Weights of a small transformer language model: tied embeddings.
Each number is 128 + 32 x the weight over its row's rms, rounded and kept within 0 to 255. Layers, rows and columns count from 0. Numbers have three digits each. The size before them is the row's rms in percent of the matrix's.

# up: layer 3 MLP up, 512x128, rms 0.158, rows 171-270, columns 0-63
# down: layer 3 MLP down (transposed), 512x128, rms 0.137, rows 171-270, columns 0-63
up171 090:123109174166132174131146149098149160102115143157147144146166181108148156110108097131120158134176080165074070136156074171114127111114090165126131086151125121150107159105144144142112194142124108
down171 130:132156119108096097093094158140144089156109096127132080133087162166131107102190109106088151122113144141149130144104187101171193123086172067080080165094145090115120139177166138092114095153141126
up172 091:086138136152150102134116097134098122121089124133094158148090091135165139104146131125138156164119070092156189117143132125108144136152129101158144141133109179113133120169163128175140101167160114
down172 096:142134105137153132163123112166163134169180119124149094072143157119103126155146143171090097072110138143183096079086061167094112125127116136155154102071098101084133118128081127095142152107096194
up173 130:090148144129141146077126093173128141180167113115150191113116099121137175094101108149138141196113086088134142125095115110155197109133130080165110188098059131149147187096207100160075119148152120
down173 114:151174126135169091130093122122141187129159094123162138091114112107128123137073064182120111104113083086162183091106085113127177113088103105178176180095090171164097141069186156105108123185094134
up174 090:127153193131153152153187174085178178151114168097153163170099124142142106114115074110104170105161151158093196133082112070119131133137135203120158103153099126112086120097145147141151170152082092
down174 128:115131063133151145113099076076116084141087124103158193123160147137102183084136148158096139202089108165137080078133093107112073111076123137102130114162130106135154129134105124115131132107105090
up175 080:126163148173177109099163105184181121104092136100175164124149139175183133085098120146100158148167139104068107157117077140137148126091104091055125077165091133164081143159141097091088160111098120
down175 066:110124125153150143144139142155094135114127122099131159110135181140157102113079164119141099208091116112064156135106115228096135067105147123106146099133060121162057106152129088082103194121135165
up176 093:061128212152092094117106106086134125158165181115146121131184126211110172133100113083138156126150125165118090132146112134133173109130134125127148115118120134078086145074143144189125133046155123
down176 101:112109164126104139139139183114101163126118095059079090143189138117105135127132112134097129095134098140147126097160103092136053111111126142154169150079064081133102162074208126143140169114143102
up177 077:144105220196129178171133086107117142106144132143158132148158107115095152115077107086122157125135053122088107149154112130132140161096136099149136145120104149087106158098167119164132160034191134
down177 088:107123205138087155111141160079129193105121095126126132145192126102121112091112086127136168126140084113121108149133134160154123052109118134092179138119053129135125127133179097123122175129188077
up178 067:138125168147151128087142101155160148152135170118226163101147139123127119093119155070091199210150130124072114167106055154181109129127131152109156145183125082118138171161143105157094155164179105
down178 063:155126159152158159121126126138148101109135196104148162102161150151046139140105151065118146177158092096122172128102112158162100128079087138137120108149088125147087087150203175159133175098145053
up179 102:175128142104111168098142121102125086167162152070151138169146151113075114094142191106108160125152173113121134114135097100195119179127086159142105188090147089117129121161127153203122110108169095
down179 100:103135098078174127171114175178176084199087114096107105117080100126091098100166086160111136145177098093147161129104120115126112131187090148219127152094140158113151084223138082118124094121095130
up180 094:104187145139158125124142100131110109139143153126123120190122139185105130096132101128141156127129112084146117121190129090160169120070066084108109149077132121104117158181124169174110103085181123
down180 081:140147193132141113152113089165193127142167058149138117120151086086137116147109148100177103130132065149109128168126118106097125160105137105103137139150167067080097127096118142136092184116087135
up181 086:099071198172135187175173114086164128112133149118097134180112127080177115118107100115091149113196153086121144138144114096088161104147155119142084139167095189165056089127126136100168178077128122
down181 097:098133153165125183107223119130105122116085125107125174136132131181088102106076090132101134142126087099052146146194123151105108099104145116114141130187082148109112158124174115146079141112162113
up182 064:125100134157180167100155114146154133106035187139188165116136150101166091135126151104093187146125145153077169181102072146111118161106138124102180123152097143166099141176143126093148184105141097
down182 069:114086193117131173141170165101164133064119221087153173132157109106115134128188158115115185149128129121079185156148109178145141140110145138056199120108047129155077097117146162124152147111126134
up183 101:101156220157168150155129165135077102119148118081163159097104127167184193119101070058122148129103120106067078112142132189092112079160138142132114082191120108134094163165115096137114194183110135
down183 110:150122139134089045153110095116119098126150152170136146155149135172166166117136125160059130090115143115081161095109140106120141170131177144130151136121137149118137128131179113066131061171090186
up184 067:163139130166191126092120167102155083099076168121173175121192115149158154080133097119106169143199109188084170135102091123155167113122113152121117079098108102162073142180177121151135180109138116
down184 073:097150161119169197095140124090164101103142161063150175107191133121134157132138144168100124210095099143103117125147096162094096102138114143148180140130093129095076087171184088099160163097112113
up185 106:137140116140118097079167180116195149116084156100129145150157128133091145129152136114123155107222166074117140162129132169070150144131121105139185101119109069156142099086141124122142127086117077
down185 106:141111169111101115135131192192059168110135082163151111097084182107106144146129190198123100175113161116103121092068107166151141103121136128133091089145170097123133142137141110136133076149176137
up186 099:169115140126164170066154134110137111159152141173177116120170190127098156145079184129087139151197150145102077100130047101101087146106094166127127166163138110172161139131114089120131154119129143
down186 084:083116073092127149143126056116117138174183136119102147187112127126168159122106079095105129127091084131165147118159120125136180114116120179133109063086092116110173152126134095149132110090148108
up187 088:092061154123117138141119107121111145147110136102158168128106136104197107109113094150125196127134164137097134144142092125155136071092132097142130163079126142162157152107123081111064147101185156
down187 121:171175083166172118103133149105095104128148113158128101129119129099038176106146180129144083148120126135121106132114095123129165148155080134068140122186125077105136103112170172132176089137127078
up188 098:138179131113140122114175142080160109139112208103120136166142092136110117159146110129111164101128147107144171151109129104206155131086109103136070175083120102174161142168113207167156125106124108
down188 099:075166128103143089151108192141106085104101106119120120114139113174164130123136131124116124160111117135146132125161165151138142164195100096133154136114136125103134064161092056097115087120074078
up189 112:150151128192151188159122159085110081107145170108144143144131166190099130118089086153156138112126099171120122090180140114171164158046094175107088107105097176171085110125112183167198193150120117
down189 120:070186103085145124126121146161156107133147081134126099118148068105130130098107074158202131166150138183176154127104120145145132129163133180155137161130131080105119146083190120132081125143127082
up190 105:072099164126169118151149124107092140093069126106164173115104123169196168112135107123154116205122088130101147142078128122121130066143137102106174084145080192112107127106191097089103130182141113
down190 094:140184113101105075102111103082114109136168139102145128053095122145104136127096112123187066091093124159133144146144117142173107151167163135165108130111144158163109075131130138109165090157131171
up191 104:125120124134104077135167097078185185109132195123103124161080092117156097143141136092072147132166131085145137186168148128090126086100072127114093162200110096229153121093132166096162143174105130
down191 078:071153190113168143106126108144109114173103025154124132086118141093108200105125167142189088139088102173091126077142140143149121145161197155122122103093116194051155135159103070143121081091161142
up192 109:168121168117135140101135205100082064158136143127122150141148205166087178127092143131137173076148151175120156117158107101171121124096106181159107165084168150138107103155106108197132151131131110
down192 111:107081101114118136130088165129159168144129117094059114097131121094104101116095134102087106119115098173129164118104118110105104122175151139159084156091127128073168077146126127129106071165111107
up193 092:087074139131101131114145077120154182122160203058151125136133114160134094124096077124103166109156127106092137162123117105122138116127133167180139165102077071160156124078168116185169123075161130
down193 076:073127137128090074075149110092092090105133119198145096106108164125156207105089197155141099169133127209133097090215087141138164147140096154157165081111139141089104126183121087095142089114092105
up194 102:143136116153177144078127183085127071164140161169121152182164167124089187156154161152108175118168134135137152104138123130107126163068113168148171136115150184109084083163132139174114116088131043
down194 100:134089174095154125158103133082161100133088081128106125066133125110158140110101168121112101125148147097078117146110095135151131134163111074104042136156112150201161129137125119127173129126143099
up195 105:107147144131113132111132120165128112107115101089147130179108160191085105128086177167112130157178155077124117125064078124165120125144127103136107125144058131096099130131114089147159133160100091
down195 093:119101104134154080087137097146083134079160150130081145201121168142133120095135152132112116105113172117183174135106039067164094140130140068176070205131115133107136142124110103132079112154099081
up196 110:104159170161217108098145102207119171098160111169131136104091104169136145112000156141132121131124085155099075131119111153110132113156142126114074105124052163126147190153133120118140128139102123
down196 081:143158112104135063080151163095093133118131122159148109097193149125119160147145136165125117133178156130104141123143144106074087123100086133204190107191188135080110089142088117099092170126204060
up197 083:118171127149159098144159188094103121071126119166144145151140181186165183116116117145121105109129086143126051153131108194062087133078057126112132068193130149145104143151119102112137149162106113
down197 077:107184099079172114087082118092084105126093109115127160085110139064182082112107151139190124089129161143125140132128092122150167180146104104130131186134134151131110138070113123093110134130137148
up198 110:108131125147124168170160104121121131078121159101112149141159160150126144130174178138065125131105134106108145170143104201129134161068119132095086173159110128158108116115126113193135239088118047
down198 110:093207128135158165154131108107165119172162117129158127098134143129107156121149138113129087097127147168125098129070064143164078108142115098102144131144178130163068163113158103058116111079078112
up199 120:167078123144145192174115171109075066130109176158155170142174154176115135097155159070131141108127084132128175096120133085124137161047103111134111128135141155179131108139152151155125179081159129
down199 110:176138128104196096145110147106146129093162165144163163153136147132202092138132133110070128142150148156121104101122120081157148106102132122090044104144123136100055117141161111072169147093113115
up200 124:084079210166152184150147093100187140146121171049155122148094086140164102139123111081056158100110140062096112130121136113087120064152142198146123097167111072128085094177129122147158147083155121
down200 134:107139123154180105152114124154141170125084134049165147125145095133133121128104139101150083082128164142035101147138162142120119147141152189141111082186082135133097099134181149118166090076175141
up201 104:128140193161160151137175084135129109180128127060157131147162145163143164112077104150136160131110112069104117149194135120130141069079094090143122166105125139086079147086140130115133132083179141
down201 103:130123108063081127127137177135150247089080106120100107112199136175089127101117156116132138169177125127157147156128095116132098128129093129114148071168091105186114128138186106032120143138129115
up202 097:123106157146130239146129174121126104134107158101149188150180166163129184143158147110089174163170154101104145120098103127095112092124102109158193122126104129089060095090160116177136166117164102
down202 120:099186120128132114105158134106123184173153137109117080126132130019100099158145118082156130168103102098147113156093154135122126117130122139136096129130116092064077163157172135078145107125136111
up203 081:080116138145136104131161106152140151104074145162098105093118077116160121120143106093078150137122033146153203203144142101070142144141142135088136110143123147180054146120200172093112113147134117
down203 080:146140079143093104117137077116136117095153142197064151176085221171085164143134142131114165096136185161126122069117123164138128120159151121178143171120111118148133126136091113097118120197131149
up204 095:086135133158113122155134141109156145112085205066085141156149096088186100106174121143078143151118097062150207161084141113116174092074105140090075133110120125209116140148133173123143117116137099
down204 076:105161131100144180107106060209100072123135069121185151140155136145177099144139130103213137116167112148100093110140153169185144094190163092098104078132164122090153147092128109088139132077091142
up205 107:158103137113105118147162105109120132176182136134140124149152128127116100126077159105109140111157158135119117150164113131153147185145094099121099179158142146170122147100121174124148166119134146
down205 096:099128112223113162112068096107134116121162121156121103115134133108126046142148099161164144116139116133142168099198203135157127097111089116166136152135225130090123177135095107124126094111141171
up206 080:138146159172154155121201116080125170103136133173151122125178139129143126098092149147115149146125068145095120148112092197135122191132092106097131109121124120084064166104146110166112202139116118
down206 098:150132158151107118073120129095104125148115160164086115127138148152137125124181123092128157151146114082106108069168146151148162095087134108124114143092130110098100156166147100100115107114205105
up207 101:108097165199161169185154112113104097140120126101116142133148173128132126098117124076126124110147079055117096120111140123104118124118127162097105077138120159115073093154105094157204185146124105
down207 101:159116128073157125099079149147164158154110039118118133078109147099114102144134129096134095120107098140120097079120079135101090074112151085126170172145152106083106116126124147099120125142139117
up208 076:155151164199159131100185058121162160138128130112199126147142142120172127112113129109084169171163090119108099180081067106166137131146124140114091138131041099112100144172225107169122179160131115
down208 101:144136097147173158124148148119108056107094125158135110135116155198074090152100111167132123110190138095182187102188152133120122134104100125120132114115085166073078124136145124134145137115124107
up209 064:106148150150169090141183111192152106163064137122135151121134120079124146101096109108119176141126142131065141250143104119119204090137118114063125105095115124164096172124159143108114163106120134
down209 076:120144145165166150088146171131152113108125146112121151114188092139110137099132152126124163174127117179080158119112116203154172124117111138115115085151071119111101122097146149105126175133146152
up210 106:171146114129153153072136165119085083141142122173133144153134153165069193098088185141160136113156122148113122091192116133164108160080111143150127163103155163141121110145118093192149157134118087
down210 100:115108118064171102183155163119126127140108183112171156124071111073105140141142160116161104113138079154141150219107112138147124114188118147127112195137105116129128101079087069117087102146141122
up211 096:071157152143169182135136103106114088129136173068167133178195151101087140084155163061116171142130098095135112127168129131186112129118091134072208127132140116108065102172134206168112104151207100
down211 094:132148158169168137107107147081135128159101082093111126158143109126133138154145154064121102145115127067115117069169131126137119174071076102098138090178131155129131171119092131128110140099163102
up212 082:128097138119143150119105112077134113154116234119171157128142148167146156130148156060115174166127106142117162161171097118103149136137103171164204099118143095093081137104243127129136136085206119
down212 083:114150119113123149115134178088184126081120202113149174153060122099071100097167097081078176112147109120157163107136117131145110189128138140097163158101065152163088113144209133126157145141169151
up213 101:144155126136163190051123147168092083080098133149184157091167130123105195156140138082135180169105061116097127110131119132197131120096135109089122150096134136135185168201127106098084107139166137
down213 097:160121063147116120151131125070089148168151098135122056088145164133099068135164081161100134158118131130163122101159140094071123120154167183153098149116128150179172128173118147123072125117094114
up214 081:045121150132133134120145117163150166071099134142114161092109106093181135098134125121130141216097093108121157158099131112136191095138136105096138116109108168138117113120216112086089113185165135
down214 084:148118124120089110117126150074113147092140191126144141155122177102071236136095156164115146113080133119141085066110124203155105148127108129134108195107182122135155074144110127165120130185113182
up215 119:153139120174157183158158169073084084078132138152152176179171176144102119145152159148135128116178133143124144117104116163179182177058124154077104087132104164128053070118136152155160217145122067
down215 120:140076115058147119147084184131177124146128153101138101053131074140154122127105109162094156129099149145167112136100127129110128096185131155093123171120164108111119105116158131056111096134135155
up216 115:150157116129136112079159077159144149143116141153106111134121104129130111119119120077086139147129123085146144152169122102106116153121082078143129176197127087227162129134139198120148117150158135
down216 092:111105026139094124124145093121110139124175128144126090117078079120119125130151140137161157080112160188146139122103129163095103117097154151159171151106162134117093127111085182138151126153111230
up217 097:147086133210155154157128188124142077139112163124133175193113114124184132126117084119128120106155113104137176185089130134094200130112132157084133089139057131152119126109218169150122206087106106
down217 117:159083166139130119139152178123103147076146201105111152132172084118184138090165118070127165085113135101076181144132151155079133089085116127077111088186117137170185083136135153155112067107127146
up218 095:158169131096096140174137186150080088074086107114157191186116136108109155123129145165127143131112135157101158148163087153177133156116069086114163123113105122088124206142172124154086145140146104
down218 087:131138141089136154149122174138137158163130158179153091118144137139175093125116065144133198149133146088049117161134133120058121102089159185112124115133114170099156109168141131102193093105107163
up219 106:124123125111163146125127151158131129123070149123109173117156082128174131130161099159125143139099071113120202161105143081109171131113136087153124118089110183222136175104166200170166135090176117
down219 094:136123109106139176120146205153114126144191128091116085132101154093172135119085157189074117137105119088185089114069081105098105151149127179120098095115178108146129143114103144148148123103065140
up220 108:115112127142195142091119185065139087138075161172126174137179188155121233140154120136131154115195146183100177120144125098087104095048117185121139096136147160169087109132118111157135154150114121
down220 108:144079144111154124099093170090190139107072119113098104132146113106122166109094139151122109130144158146094123014117144118052098082134147153162124131168144170145181117180106153176122122160106110
up221 105:141169112145178152081170156132113095159136147121116133206132145163092142113137149155130130105177134131133146148188124136186140151088123163122093160106135157144127084115108175184178159143117070
down221 102:096100107082161097127106090069110150142094117064124105125156126055145107120118132118172100106149109211163105139161153140133142143197175153118136142162121144145138093102145114109109104120124143
up222 104:126141151145167175094166157137159128105126147085140154123175128153138147110094135150083145185155093159080143195150073117112154134119096125113138130138113152152119167142210151169118144077148094
down222 066:099126087058093141143090156103138169165113091076094171119121159128129165120063151133172065158119126113132095149159052155096110132138164132123115111101152109129081119106132204076090122104136100
up223 103:140067126121142124110114170121117099136145126063130154162172155125175183137146142131142129137161145097102103109114116098172133081125118153146147062120093138161119107141127174109165124094191121
down223 066:131066185114082116155116121102113088207151105094146152115125150130087141102124116096188175144099092111172098118174087171157075162145122203109143109149152034153123126090121141137141136114154088
up224 093:083116137146172180119131156100141158083120132110148209119155130157207185135110052144153111182135087133119164133105091157167141095112130082156169106109085148126119134101186104142071138123156131
down224 085:106166141122090073092102084111119143121157097077178150095096104164103131129115108154202102096099110170154136165139106146149141120166205171183128175101168145162113072109148117098128133145132123
up225 117:133135165126182117095148104153155144165102169126120119132204112124118158131135115053071141119146105107143093115125084123138168079100121142138152132160096075171127125191134181164141124079167108
down225 112:120132138112150121121148123164128145095099084173190163119186142125111151134120159162209111097077077113067149145112130081124202098137133140111066139072076156155121147187168082081113089097097113
up226 107:051102144143123120163153184140138170074133111148086157155081152139189192147087160164133116202117090130131140188150137227084154073161117107101110122124061139132114132125113117148117154211118106
down226 091:107201177092122093108131121146122139157135126125205128101063085174123174120093156148132103091117138111180169187143133143116124163165175095167137134080144101102096078171100091121106096152148095
up227 100:137087164156139129097117198108129069166173145130087142100142164127122179143102131089132162138159151126088140134182140194062125107136141170177148115133159116115133113068135110166117122086107095
down227 091:108151080179144104146098154159129135127138120179093093130129142088110132155139157112173124117099153062142174126089087161129113157081097144166110159120143125117159044185118175141164081115128133
up228 121:136112145229136151140146097138082086069150146138174105180095127093169106101132184075078164110130132069129087167181127152106090161138097134093121136181125099114094107169130175124161116165146099
down228 117:088131112129100138133127188045125125134121125146093078154127090124164096122088174127126155089136142143147112077147097176135036182130099185129151130092117137168145139158097127131122114147143158
up229 115:131154118131208110070151153186128168087167141153112171120141116180146144111102117162117132123157128172002148120118113109148131106093133109154087126095042113228151117116122101147160158131108149
down229 103:104200143127159127093103129118132084174101101154149142136114122098117085105101070179151173131134114111156151129149148119156165080167099129102185167170171158137101157217074111146158104101109161
up230 102:162122152185109133168147154114076060118167128166141110184140138150112141096139181089118152082129117143133128153163131140117153168131109187096137145186123158087065115119138199122120158181141106
down230 093:187095107114118160070136174163146149136168066130120104118137108126170116132177137145100115076173128155184133083140081097127049157114145138172161109133098144110220138176070150125092092091138150
up231 101:125065149129142159144148106138124096108128153113130147112145097102133167126154185098078156204118104101116129109150128130086124109138132141122208120142117122153133119172223186135121137172195119
down231 086:130077121135116174130124086112151162084137094104168149137128122115097131111139145179038134125072136153143129132169124092112021096202134158132134163147127115139147157165142138145092115089107105
up232 138:136148178134159134150183121141176085106125149122123127171114061109124153126091043149138112133150138082136089112192117089142145108102076083170077151149115170132128104164157149098164114171136116
down232 089:118140167154153136126134125134154020135129148137125140142069082060138172168099077134148075150121154141138103133152107110122194105114144098123078141129103132099142092157156123156137099111119120
up233 095:080102202151220187101146145125164122159129132146161153121161138174135150107074136125108170137195129128025084121131068139110125110131118143116159074173112131100142152119141111109063158102116120
down233 138:157184105074068105135127116148120128069168096107082143157119140135100153128182136171065126091142102118133158145132155119123190158131119113072113139107153116220144118143120120145170063155153143
up234 090:173110192175151101111185127171155111103089132088150148150174109185137163110059097130121162127097113121087127192176131119129120086110083112134130162086129110177134148085164130099154141111183133
down234 090:129082132090107149121094189096146212083111104098111139106181117203092138078144112104114162156154132170182142121135091123173093166129077143105143103123058090146116141133163103072132131113129107
up235 095:148134115146143174082128070139140120077153173125167124161126150188075137130012108099105162151117080106124115140185113120122109135101069095177178179104095096068106136146155137121143095106208122
down235 102:127120099130131146129123110138188149059084133105131099126167152141143140110084089080107136148143077084151129122176066103190084189067087105148165135114088112139118119186212133134160065114155069
up236 106:069117146204209168115135182164090143042137186161117162092124109156177187150105093128139138112125103136067161181139138177109152066111152165152108087108108175173107091161114096140165169189115142
down236 100:149127124108064116128140154143089223098147151192164126106177139067159087136104057122186105126097141113144101156137165118097133084139207157165079139102177159096091110158166142153145134196145140
up237 111:128092161153149091132139109161123135148150121163121114103198185101138199113027080123098132130122138172106091123083050123115154094105126188057074148112103076121132185134105102155152165107120103
down237 099:095139115135134114157119125095142119110061093075104153161107100156126163109165036074160151144090092154106125165160142140091129095062111151159129140139123190067108128156131164118117121179117178
up238 100:131111140130119142177141155082131168120119129126108137144077094167129103102122158133141136118126106075124144153128141135122164122161152164103111132131070181181137144111150191151185162081115124
down238 095:121160140123135162116114158124154118148137147124167060146121137131175157142142140163100178152133141125136061029163135092147086150170127096119157094103154104162143129152095114144175092087125115
up239 097:151148163152192184095117152126089052175112140122150142103119128191073162106148150128108171104128122152107130100118143133131139145126139198147075097089152157133104133174110124199152138092128115
down239 096:103059081065041135136155161141120161071146133157087094113136157093114162151098083085190157161135163134145141058182130161129136139156138078143210116118159153117089117091103105143172125153114167
up240 079:065086181210170092088146128175141182094142168150157100094163147100172142138113142126091162186162090115101108196102108206088164102138146186068168107140133159121097129116126086093146132131112134
down240 077:118114126083087088103119185137131195148143100156157162135129081147110153111138161088114135204101111129178114118142106159089123161094137104187118161084117128108112109195154101145078150129168141
up241 104:143061143125103171164164072140109144127167157083102110104130104102143109129128152108108161200090118100134107160151115128143142136149108094095110172110152114140160168118177198107166113170202127
down241 106:108141071097091113126132152170132162116127066125083128088084135121139068139172108113174116104157175196090152106159160165108092064108126160146070140116189107114110169153129148116138123122096164
up242 066:135133166144174149123150137136125102117063163122198151106117165110146119096094125107093192177138104199072167195130090148094108138128104143075139086154098091166176152155169139106124172151138114
down242 073:148125165114159121119165152135179107119078195094133170092154099118140137137122170128072103191157139151118130165134073201154116147098110140122139089169037135121136149122142152087164147178125093
up243 115:109124155143101153172133151133097111133153114080121167192151186156158115117052065143134158133158096101115124135127107160142168116097099114176173129111086077090119210086160074176068144066153104
down243 148:127083131135141162069120159087142158079095137168153145070128157105138134118085148137063154137146138135105055142103139189083102151153130124104171138131084090141119081158104172092140172164111117
up244 070:088125240142157093123141088101159103131073238137155128121098150145099113112089121093118181128147114154107144181167107142096199133117123102118134110120136150107066119087130138115164151119097119
down244 086:112090159162175100094174180102176137117105185114136119133157129144065107136130116086105145158165136164126141115098125157159118131111107123132146129139047093106096112127192140150158149191143078
up245 140:129090131139106107131138165104198094146131164145150136188204156141118111122103048089105143106192151083131119176157118152124111129074109175053134156148129071104102138088155123139080147082103043
down245 140:153122053134173060097168105134154133135112143176150165108156132107104165150124100132116087120180156091141126163150118120178067138110128114115086148166174081089138119118154082098107173096110078
up246 109:148128123151146115122138182144160128115073125147140180126215120090182169141097076095156129135138121150097138158075127137146139094085091122047205085116115080161125166096146122096079132167148147
down246 070:137177158163186180180115081122078148131135099119117108152068153108110112127195128077091135078134154116138072099082133160108120197097149165095155128099155120090125194103125199161141089134094175
up247 127:056139145113100118150126123118098139091132114135133118187139194111073121129110158168140130188157126116142123129120065118162142155124046117117126135138113155108115194114172172112111120108127127
down247 104:087164130078088073178091143166116073146117130143119120109132163116085098137121165184117130132131123112149155126125122093189118110160154131154113123153132091042156143120157115086163137132147123
up248 108:076089129111138141172155171122100165085107171165114206144124189169148135122074107158130143108118129177091164164156107105132125073066093141151131125107092166160176179085136128092121126125127124
down248 108:113106171086109112144146143122097182099124211127099153144104158217082169106149160132123162116098095101187150108105154153127027104117105111164101150143089114152137079110176141169172091163085161
up249 105:050139144208187158138119169156114126058118167108106168113152109135167183118145106143143137186108054111101191145118140119134196095123136138147135077108099163149068082134144101146155114180155116
down249 098:114133133118093130099112149145149144083162151167127127103121121074182127142122075120159125130130104068109114099122113129131141123119075167134061140094134178065064095136118141151114126139111148
up250 103:118144120137159186085136114189110124100129151089136135108154091174124126165041070131140148119098077171053112139134130099128102092097124076191127147105142117157169166121116097155156106103167128
down250 099:100171058084084081122106119143098131146206084194142092131108129109142065114166109097136189101088145139185162103183126155114139145148158127181072113131120107110136165150087118115122152182136202
up251 092:082096178142189152070134107090138170145108136119178125084112178130165117155148135142108192159184166111082068113093092106140122089120140162127103133120132147134068095122104094095139130154097151
down251 100:152197074110062097179138066132117111191150098175125089181129097130149097105162174082135109150099136143099121140167143106092177123131122113103191127144096128105167116121144143107147160127159149
up252 126:077163153162126105165130177110145120069109136163160120135143168220123144126101075136130129085152112140140058174161119198126149132065067166099149066174103077103132163139140149118103143103097111
down252 104:061170165162196094139130114169156126127130156161107143067103120124130120127127119179148089052134106127142177110134112180102120136073059124122125117165109154114141146169147144124106139083142095
up253 082:154178132197139117132148152132151101137131174155169175164111109102137124063108109089124169176181145124095139211133093165109137141126049096090195105144115081110078173087232141174062201107120139
down253 083:140127147104133152184144110186087144058112152132090162158148140095099122141106176109073175156114146127104125136119098152161144077123131159126150111099132118171107112118078102144107175122122118
up254 082:120093213196143148144146136102179140127117133157119164153137170094162149138114118119128168134213101149095103129104069150131143089155102182106104103141135132153084125099143118155089174132112108
down254 136:137201080119118097071104120164124096139120096097133078096112149150103111139163084141072160099106119162145110117120137099178146156107154075069072165106138118089124159176159175110111091162163114
up255 095:116141233174126128122167121092165123181105122100195156122145172161081117109090103056134156159169130138108122091100114064197091113124104178127153106116096098117101168098155125160089177153115102
down255 143:121101142108198143048138059106143132123141168116124141086127163083196151118156144148050119191112109162111131133135120155110100115113123154147136112141086148170190098172158182111096122136136147
up256 110:138102169142146123098127134160165078147151118121140140133111090131111230119065130104153136165127100079107090131231135170099146088170135075169164103145126111093135097108155095120141101144132086
down256 101:207190046144123103164144092120085095112104146147116123129152107095171119120138172149148124108197115128200107163082087087120097077074106168112063178135161168182118177163145145133165113106160130
up257 099:147154119105151147157190203100156144122114125129171174180110072139116115138121091137070122142139158163109169158098095201098088129111070129113168120178097126133149115150136111161106182189120071
down257 083:118155200169134161148154075168140078144122158093132102070100129131163104121118161074164140151116146190115121078109138092148081112117165117146161130134130127066140174133126165116083163109095166
up258 115:145070114114137120108147109118175099125110232075160132121190103129127107166128159084024148137152097083118135149122115149097122146086119127106127153166102088156160114186174160106127130093203101
down258 095:160109160119110134160088086135150110102123126131110187120123051106081159110112176128097119078131064159137197153072118182157111163159154112087096165096091093135182072143144104129135150135177062
up259 085:091146117135182120135115139093182152084101156118139193126191132133138150118114076154114143170174094190090146173133123127131169108127087108137141113099127120128143149071152114191114139096131116
down259 094:106133181110140151160137117077163146153150115115100123096199157106159163110111130067125125176118102120092090137136113194092096132129097124136172145143122053089112084184135110122114133122135107
up260 072:126094171146120128131132060112117134098100115086173129139109168138128123119034091095119156180116088086113139176188099173159117136115083124068120179187124092121149168101134090107095135167162115
down260 082:144127193143163120142143149085151149133076173079140117126166155166134131106125111088087201173126067140113159096144106134099071128099089141122146122148106107119178124202154104124098163153152082
up261 095:119171176144138104109172136106188119150126159106122175135117117064079197069079126144128174157153125125112117216167124149142201107165108104085121127101117132124186166141179147114103138085130107
down261 094:131141159156112146090119168096164228127114122126106124100132129103105120125136164173108145209165189110159112101130111185110150176146155109147102150116117123123149130112084108145118184097136117
up262 114:134131143141148133154133164086085055086131124137146165165128141204132152100147136179148139132146108121131162101144139150178215147127143121112079105102073191120091114138152156178131197114129076
down262 120:141123112106146132135123118141104148149153165095167131086140089125129173119138145130120087191097134169155156129136059129161106158136191121126110143109139106085154152083225094101104090160153153
up263 082:170176128185110107140118154081140120099122187146172169156119143126106135113136106095161178210173111144113154176116089169123155159101038092107192143133145082082112166095212153179086190132146125
down263 101:176133115120107141168121089172097119111125093114131128176151125066154107165144182060094150155109132156110123127089103158157149075154121175102135088130136127115126088133099121119112159125144106
up264 101:141109178138118106127115147173141109114152115129104115169090100154119159101049142063119154108131139095104129140175154210080161093164150149110153081162111080072116127104132083163117140088105118
down264 100:209163057113090125191133119071115071131124154109132116162156087110150131139109135115147123163131126122169145152106096100057088086040146146087088137130156183187181076153145157121130141082093075
up265 080:111122172118165193108110096160124105109104200041155142134147144155122119166126111115094159139149115082102137107134124124147099130119132146141150103156102142112123117185149138172174117089195101
down265 096:129195118108089118106132174129133162066105110117142145138156146155138127144138112081109094122128134081108126135107096137168102163082120120144115135125048111143139146116228130110147137147122063
up266 159:116154134130189180105146076151104151118087196169118102137107175157105119118103114168088128115152100159141168179153125104115146123068106097118111168105130165117150153155116190126150138143114135
down266 122:132124118087134157165099093139083155148103150136123099151127153036107139125098081157159168142135116175119140146137190116134124123152126172133117110098106177070115126110135134084148125127065171
up267 090:150078133200180138134153145192117092092126150172167162105203147128160165108124146141097162132132087158064148134123122114111108123101115179047136071164114148143115147165122117123114198087135120
down267 133:103131118160120143118102118188137135136135074137151143108129180158131106112130110096135137128207135155141121158101116158091194104126107137157140133131061106074132126109185129128090146170172132
up268 085:133136141170194158117170139163174147093161181146161152092126135126129158075086087101060177120157135127106105187163044204106135158101100121107183097178113064147094145097119106183087164089137069
down268 095:197127141148137154137121106123135136162094172119156140109137097207146102131069098133137168174128102107099170131148140164105177065106147154123155136102116139051073095104129115094124133131137102
up269 100:106067157163140106118144167173104122092146190158123113099202156185082124123139179158080148148157115149055116167120135161089134132080127182139116080131142162132114129100113110082181131105108128
down269 093:155117128106123103105107133130130184169128095183181063104120082133139139134122187133100162162102141121156144143101145075087099151124193134174133152106147181112082114192166096134128160163090161
up270 118:121128130151183159122142171182127148052065152172105154113113148163130147156165112147133137143126127171044193129105134049127116091080123149117138089117117155194129104120112122093174122187104142
down270 097:135145057147094122156103145145134148132108131161135131127143079052139086134169104135217185098101159144141153122109162154116124086088123184181114117118133128112148122177111156127225094195089147